Part of a small language model's weights: LayerNorm before each block.
Each number is 128 + 24 x the weight over its row's rms, rounded and kept within 0 to 255. Layers, rows and columns count from 0. Numbers have three digits each. The size before them is the row's rms in percent of the matrix's.

# layer 4 MLP down, 128x1024, rms 0.116, rows 105-127, columns 960-1023
114:183136140098162132105116112129113154112142160149137107131153083106150171098151154158125131128101149159090134121125138147117125165139144164165180147145148121117121145075096117112134139152106136
094:130111160114130102176123113144107151099106143107131126156092086137169113125101126086132146127089149120122163144160112162128122143109142169114124134115129132126153133147161158144111117152136130
098:133121143123157117100141147123111130132089130108125131137111133060116134146173157107114116092081132097113139133102147175121140146090089142139092130121131141138127074146148150088160133119134100
099:137115128128128116148132075149132074175132156101133109135109131110131115135121101153134112118071118138118143098151122085094161103125119140132117138121126121168152160136143148129134108101059158
097:164117118147125104135129109068166159099130126091097134122126114154106157119115142110105110083102123094123134120100130151126113095153122096177197124107133126134095146115141121141120146078114107
102:098094131157144144122138129096107172124138151107116169112090103147127187130111144090191158109177172133152172108105106170149094137074153164090159123149139147066099104165177127147076111149126075
091:142138121122136153139111149132130100088115103129107102083146151104127115137127096115147093219142133116123139124104144153130192127155108083112098094107137127121125157153123139132184128137122135
099:114137138118145136128142106142131171105146085093134118101100121132110124076132123145093115141138132114127124154162150107119108122140140069142135188154108137128147128123148082140143130152129116
093:097114096141140176112104131135146131119111155134102107104137098161122154135113092129180096143097108129105142108150159133120143106129129164150161112130142111108151124121121181133144176122124108
096:109145132137139114132141123100111092138130146116139115125083150145124190107141182110181123106124146162163137074124150117135158111170146115149139134116139149083144126087120089118160091143097097
099:167150117131138151123114132155125132132117105147106115155103171109122128144123142137117112123138126126075110126144143182121154114131120107147114135144129095070198137139156149178141136141120096
101:137150155130114113071127160105122166134109096098140139122115073110126152118113136148184114141174155138129161127128153138107146126111139106154148061125095126156151155168097132129146126093121136
098:124116108155152138083153171129086128158136154142134161102157137089086096141145165134155141107100147119165124130172169112129121118126132140160126123101138148163165101129152139134136156087147116
098:150161138108112123179151139090107076119113122122119086137099158131109128116135123119138103141111129109143122134126089134133140087102139095098133164103154118108117129162118128110143156135137149
100:141192081138142115133132109127126140111132155169133150110143098226109156169164172131113138140145171184130149137134112137146115125128122128141187116152098156100125130145113131133157135118150143
106:089131156142146160213116112105137112133109126109133079119169120091140098111125118167163139129164121134142150144136102105100148121109132135111100110149130145142139108148127130106157115129125102
122:110092108130127155124119148099145115127142126095111124135096085139102116110112128122112127147132125107086083181161154108107091152123086111099101099141146122133172131113130124114086125131098162
099:072144084122068140087137093161080119126116121147130148132071118163082099131115082137153104153155137159094123121168147097143098090121098144156138140159100125134096110152117174088079114108115160
104:139159089150085116165110108127153063131132114155119157130131171120132086129138146131109144146152165056139141133142136098119131146128125074111144117142148127100147100128148162154142122123098139
094:164151114128103138104133102172173102136119094117127109137085144117098139134133102150067122128163125122166117155112156103132120122151135097094118161131149131144162147111153151118131126144093148
098:137148148159062113102134117184132145153151107109128118149084144185092129147135115098109131124147142124177149070101103141163140123096136125112129131152094156105139142105150143108146130153124137
099:143125115112100105124132138165155164119106095138152152151142129094123120117115077127072127080124144109135163116115154163120119128135118159105174139115149111136089105141141066149172095084092132
099:109140146113118159136089100081121121139130129196108121153132077136109112115111147111100091101148086171102122102106107122099135136141122135121098139080154116118124110122123124112073108121110109